Each number is 128 + 24 x the weight over its row's rms, rounded and kept within 0 to 255. Layers, rows and columns count from 0. The size above them is the row's rms in percent of the matrix's.

# layer 3 MLP down (transposed), 128x96, rms 0.0936, rows 16-26, columns 0-95
size [ 94  98  98 105  99 103 100  97 117  96  95]
[[144 156 117 104  92  84 107 125 110 109 104 110 123 140 184 146 139 162 117 118 145 140  86 123 144 125 171 137 138 140 118 131 165 113 124 109 135 155  80 136 162  96 122 127 115  95 127 145 150 132 141 168  95 105 149 100 100 154 137 152 115 158 119 153  56 108 115 111 154  89 148  97 134 125 108 116 115  99 160 153 162 154 146 129 118 125 149  74 120 103 149 136 121 101 136 128]
 [ 89 139 142 130 118 123 124 123 128 117 151 102 148  96  99 111 145 116  94 155 102 126 139 151 128 164  90 120 147 121 134 103 121 128 155 101 151 133 143 148 135 118 179 117 144 118 134 160 173 159 108 124 175 132  94 119 135 140 139 110 151 155 154 138 101  79 140 162 145 136 156 128 161 123 108 116  95 127  79  74  95 145 107 108 111 144 178 166 154  82 149 135 117 120 112 165]
 [ 93 156 137 154 145 139 120 125 105  69 117  95 130 107 152 115 157 136 150 169 118 141 159 142 106 140  93  91 136 126 108 101 108 104 166  80 161 130 104 148 113 148 136  83 134 111 110 105  91  95 140 135  94  97 131 147  80 150 121 115 142 159 118 117 122 169 162  97 136 130 147  93 128 102 121 149 132 106 139 117 149 114 163 141 148 174 108 129 111  97 129 113 128 134  80 105]
 [133 100  93  87 109 169 122 105 156 125 137 108 139  91 163 104 133 127 115 139 138 151 126 159 175 156 154  78  88 153 118 129 108 123  98 107 110 146  79 153 135 130 124 110 133 121  77 104 145 130  72 131 159 112 135 100 141 114 169 134 147 150 103 139 136 152 113 141 143 150  89 133 120 125 120 113 119 106 143 163 115 182 120 101 154 128 149 144  96 103  99 112  86 132 123 142]
 [156 116 143 123 111 119 123  92 119 127 138 137 123 114 135 129 126  58 104 152 118 146 138 135 126  84 158  95 139 103 146 118 114  58  98 140 160 136 118 133  64 112  94  94 143 132 169  94 114 103 144 140 117 135 176 117 157 141 115 121 121 142 127 124 120  92 142 124 176 138 141 138 128 126 119 137 149 134 162  91  61 126 122 136 157 115 136 102 117 120 127 144 166  92 136 155]
 [ 86 130 137 123 117 133 129  80 157 147 111 125 108 117  91 154 194 130 123 131 132 135 174 115 166 107 181 146 143 137 116 160 111 103  97 147  86 114 118 100  97 127 117 128 162 121 131 115 128 122 106  71 156 169 141 142 150  97 108 113 137 102 120 103 101 116 131 162 119 147 138 114 104 102 197 103 146 119 115 127 152 138 131 120 109 131 132  94 162 140 148 103 115 105 127  98]
 [108 123 132 100 129 109 116  71 124 137 147 143 149 172 132 147 174 130 124 148 148 167 111 122 174 102 119 116 136 140  99 115 133 107 129 135 145 137 124 107 143 110  86 180 113  92 175 143 120 143 154 114 209  78 131 119  89 114 140 123 130 116 120 128  54 110 122 154 126 146 143 155  81 149 123 122 128 143 132 130 152 113 128 132 132 116 135  93 103 118 126 153 140 104 133 131]
 [142 122 204 136 150 141 161  79 141 119 138 153 158 112  92 158 135  94 156 141 125 110  99 145 144 150 155 187 122 130 140  95 140 144  99 130 106  90 124 143 113 127 103 127 116 110 165 103 136  92 157 135  88 164 110 134 114 104 138 129 126  79 135 133 143 105 137 114 123 155 129 129 160 124 107 131 131 125 136 102 111  91 115 149 161 129 126 162  81 108 124 181 161 118 136 130]
 [199 128 101 120 131 113 112 139 123 126 112 117 109 161  93 152 139 118 121 113 181 162 108  78 155 140 139  97 136 164 102 129 148 145 104 166 122 158 152 122 129  99 116 136 129 123 128 108 158 151 115 125 136 158 140 120 154 137 149 104 126 198 128 155 100 110 137 148 131 169 134 121 144 167 153 128 121 143  98 135 124 163 122  81 177  98  93 138 167 113 119 145 153 123 128 137]
 [143 116  78  98 148 142 140 163 137 131 112 145 139  86 114 102 107 107 142 140 124  90  97 156 152 129  83 148 110 152 140 133 147 163 105 105 136 144  96 120 151 124 142 111 145 152  82  87 146 129 141  75 134 160  64 143 128 120 164 143 119 143 133 137 133 122 119 137  90 108 130  84 114  92 142 114 109 130 133 136 127 111  77 146 145 114 105 180 126 126 100 117 139 152 128  80]
 [119 107 143 121 130 111 120 135 143 161 114 125 134 156 147 127 150 143 132 146 155 138 152  91 129  64  99 143  96 123 134  72 147 155 139 180  87 133 164 118 111 127 127 125 138 144  85 142  60  98 158 130 138 142 129 158 134 120 128 150 133  98 116 121  73 149 136 137 152 143 145 135 105 100 145 162 132 156 123 133  82 141  93 158  86 114 133 147 164 141 159 145 119 124 112 159]]
# layer 3 MLP gate, 128x96, rms 0.13, rows 17-27, columns 0-95
size [ 98  93 101 108  98  95 105 103  98 103  98]
[[164 119 142 164 128  73 144 135 125 116 118 134 131  81 135 141 133 166 144 122 133 137 127 108 111  96 167 121 118  96 138 169 105 125 126 126 135 123 107 158 127 133 144 110 134 116 141 152  90 122 120  92 158  99 145 110 128 122 103  82 154 103 156 154  69 136 120 156  59 144  89 164 114 109 183 160 133 104 149 176 123 112 108 141 144 135 121 117 130 110 153 135 122 142 125  90]
 [151 125 169 139 114 145 126 136 130 129 122 151 167 114 101 129 172  99  97 120 158 140  91 114 142 131 166 102 174 109  99 152 106 115 129 120 176 121 166 144 150  99 170 116 132 164 141 134 136 111  90 160 122 145 117 120 177 116 125 117 139 135 166 115 166 167  89 122 135 157 130 148 126 121 116  85 113 140  85 116 131 118 126 136 131  83 110  77 104 149 148 142  85 123 111 146]
 [123  96 158  96 148  80  98  98 131  93 183 136 112 121 138 129 179 171 124 115 140 123 144 148 125  59 130 141 173 116 135 151 135 148 150 143 114  87 125  72 142  95 102 159 145 152 131 119 131 107 112 104 164 118 111 123 154 102 133 151 155 157 115 118 142 123 131 143 132 142 132 137 103 148 115 101  85 150 110 134 129 138 144 105 138 113 169  88 129 100 147 141 159 114 155 145]
 [143 149 132 130 114  99 140 111 137 137 117 153 109 106 168 165 148 125 135  74 128 151 104 144  99 186 107 160 115  85 161 127  87 140 112  82 103 131 155 106  99 157 162 145 123 157 139 116 120 132 115 184 130 124  92 135 168 120 140  96 175 124 166 141 112 126 110 159 132 125 149 125  94 105 115 145 128  97 118  98 115 167 118 131 150 116 112 148 156  95 128 147 149 159 118 119]
 [120 139 142 108 159  89 164 127 122 128 138 170 141 135 151 138 114  82 177 155 123 136 158 108 126 121 140  63 142 120 147 109 125 187 149 126 140 114  88 109 104 131 128 139 122 135 106 120 189 133 152  87 124  94 124 120 142  78 120 125 144 120  98  89 111 184 121 115 134  97 152 139 131 155 145 125 144 112 115 104 144 158 119 164 137 100 146 110 119 152 123  95 124  95 143 101]
 [154 152 130 151  65 103 103 120 165 148 138 144 119 136 154 105 115 121 135 113 167 156 129 127 157 158 133 109 131 151 104 139 104 129 160 112 177 139 162 115 112  95 126 113 117 117 149 122 153 125 132 125 135 159 152 132 124 111 126 139 121 145 102  97  78 105 125 127 158 164 110 213 145 113 135 168 154 114 134 162 151 143 138 168 110 108 121 114 114 112 119 171  91 136 147  93]
 [147 144 137 123 111  99 127 133 130 163 163 134 139 108  79 159 150 169 126 103 129 138 113  73 134 143 132 168 140 127 133 154 166 151 112 120 147 139 126 100 132 118 137 121 136 142 137 109 141 125 170 131 114 154 127 148 121 130  87  43 149 144 134 124 136 102 109 136 126  96 176 110 141 106 152 100 116 129 138 143 116 143 147 154 171 136  65 142  75 132 133 124 166 158 131 154]
 [116 160 152  77 151  93 129 165 169 154 142 168 130  97 135 151 124 147 138  89 137 140 109 126 115 132 137 130 124 141 160 145 167 170  83 100 128 124 160  95 113 135 140 162 171 178  93 145 189 132 139 129 164 150 117 113 110 150 100 102 140 138 155 114 117 175 132 157 126 126 160 120 112 119 110 135 105 119 101 106 130 139 143 123 159 127 121 138 131  80 158 133 151 105 132 129]
 [124 147 142 119 127 118 110 116 129 137 175 118 112 149 130 141 139 113 151  81 128 192 111 113 130 151 120 129 123  61  91 170 112 105 128 119 129 135  99 107 116 137  89 154  91 142 149 150 170 111  81 180 124 166 172 103 102 138 117 134 108 142 138 110 151 116 131 116 155 119 105 160 114 130 109 151 126 137 146 142 153 149 123 105  94 129 140  96  96 107 160 165  91 143 136 103]
 [187 147 125 142 106 125  96 120 180 145 107 137 160 107 122  90 113 146 107 129  95 128 104 123  87 151 145 141 138 104 114 165 103 160 102  93 127 129 133 103 142  86 116 118 135 158 111 137 128  95 103 130 166 126 151 200 137 134 115 115 167 127  88 145 144 103 103 147 154 134 142 150 160 111 137 149 131 131  96 172 174 151 148 139 146 150 130  99 123  91 121 137 109 129 113 127]
 [133 104 142  92 113 119 134 124 128 137  80 157 144 115 109 139 116 139 127 107 155  91 104 154 124 148 104 142 113 100 111 150 144 125 114 139  97 139 119 119  69 103 171 113 151 184 118 143 134  85 130 194 143 103 132 107  95 129 124  83 141 157 157 134 143  96 155 168 114 140 109 168 163 122  99 134 106 126 149 105 118 138 108 128 110 121 124 124 161 167 129 148 165 143 159  94]]
# layer 3 MLP up, 128x96, rms 0.124, rows 17-27, columns 0-95
size [ 94 101 100  95  98  99 107 111  95  97  96]
[[134 143 103 125 119 131 144 164 183 153 137 142 101 135 147 122 112 137 130 148 134 169 143 138 146 139 128 129 129 141 139 141 162 166 152 125  98  96 107 133 131 136 119 155 175 162 162 132 124 140  84 161  72 149 101 102 108 132 130 124  64 143  91 115 130 110  62 159  96 142 118 130 133 115 152 140 156 126 123 100 180 153 119 168 113 102 140 125 108 141 146 102 136 140 127 162]
 [ 94  97 116 101 154 146 152  86  98  92 112 105 124 131 117 164 120 106 131 129 135  92 130 142 144 144  60 138 164 117 110 109 112 112 147 149 156 112 101 130 143 151 145 136 133 146 129 117 139 137 111 165 170 130 149 107 135  66 118 155 107 146 126  96 135 133 102 124 144 169 100 160 142 139  86 138 161 157 107  77 114 100 119 129 142 102 164 120 104 151 137 124 104 144  92 162]
 [133 122 138 144 134 160 150 150 138 123 152 111 141 122 156 141 147 148 116 134 127 198 137 161 114 141 144  97 111 177 116 121 103  81  97  95 124 155  91 151 170 105 137 131 111 148 135 115 134 130  94 118 149  86 119 155 159 117 154 138 132 102  92 164 123 154  49 135 115 156 126 122 127 124 106 139 151 120 168 131 113 116 131 130 112 147 140  98  95  97  77 124 137 151 155 131]
 [150  95 123 146  66 125 151 110  89 141 119 133  98 130 132 126 170 120 136 126 161 176 152  81 123 162 136 131 141  99 130 135 125 131 142  99 140 117 134 140 119 144  93 130 140 156 135 104  92  71 142 127 140 132 116 140 167  84 118 111 121 129 105 157 126 134 102  95 143 142 102 113 119 112 112 169 129 130 126 131  71 104  88 120 178 144  85 110 151 115 135 146 108 168 150  90]
 [136 141 133 122 107 153 108 116 134  90  93 159 132 151  94 124 146 105 126 152 126  99 159 172 142 153 125 110 115 132 113 167 112 135 151 162 152 128 135  96 131 180 129 163 134  84 121 124 127 139 133 119  49 155 155 121 149 139  88 101 166 150 145 108 129 128 132 118 124 156 112 141 114 162 127 122 160 159 143  98  93 118 121 134 148 148 155 120  79 107  90 104 124 165  96 149]
 [ 90 105 102  93 153 134 142 148 149 158 155 115  80 125 113 146 109 101 147 119 130 145 122 177  91 158  91 101 101 132 111 139 106 144 188 117 103 142 143 131 110 181 142 146 152 113  83 137 134 168 184 126 113 126 104 142 114 120 108 112 118  92 136 121 163 142 136  86 159 163 147 132 154 124 114 143 117  94 146 122 116 140 156  93 111  93 128 146 133 159 153 131 122 143 143 114]
 [111 122 138 107 132  99 146 107  93 126 132 140 137 103  56 140 126 124 106 114 106 137  98 110 107 143 143 155 145 137 111 125 120 119 138 146 158 123 115 147  57 161 130  97 136 127 163 125  86 115 135  95 105 137 135 135 113 104 100 128 179 172 167 159 127 122 102 100 152 147 154 109 137  85 135 100 112 135 160 124 113 102 154 124 188 111  84 139  85 132 134 133 150 111 130 133]
 [194 119 137 141 127 125 105 143 128 140 103 114  98 153 137 130 113 152 146 142 114 127 120  76 194 138 122 120 172 103 139 137 161 119 147 167 122 161 147 145 137 108 138  82 132 114 116 106 105 140 106 121 121 120 115 147 191 157 101 121  84 136  98 122 139 130 133 142 123 149 110 137 166 172 127 149 130 123  94 148 135 131  68 118 154 107 102  83 121  96 129 147 131  98 127 108]
 [131 106 105 114 113  96 164 169 110  89 122 105 133 102 136 111 102 145  87 121 116  79 102 169 134 141 131 144  90 136 150  96 141 126 124  99 113 137 124  97 138  78 140 106 106 131 121 121  87 120 153 110 160 123 149 136 148 141 148 154 168 157 126 136 109 115 113 120 133 128 165 119 147 149 184 109 113 110 143 117 107 132 104 102 173 173 135 128 138  83  76 141 136  92 148 106]
 [111 120 144 141 131 109 118 102 141 129 127 148 115 121  69 141 166 154  89  99 141  75 161 130 145  92 120 153 137 122 160 131 139 130 159 174 148 138 153 144  82 131 119 108 136 109 126 143 103 137 140  70 137 159  83 108 123 148 166 146 132 128 167 132 152 161 157 153 124  93 148 107  96 136 171 111 103 119 122 104 111 141 119 152 128 115  88 112  92 142 128  79 129 130  98 131]
 [131 154 125 141 158 174 114 126 134 124 133 187 154 134 109 161 146 130 105 161 134 151 172 107 116 155 168 133 113 123 112 150 136 106 110 104 136 129 112 145 118 114 105 171 133 171 127 148 158 138  77 129 114 155 105 124 138 122 117  83 111 146 133 152 105 113  99 132 126  50 138  76 174 137 118 161 136 137 103 131 120 115 107 140 168 121 161 111 142 144  87 127 122 104 143 143]]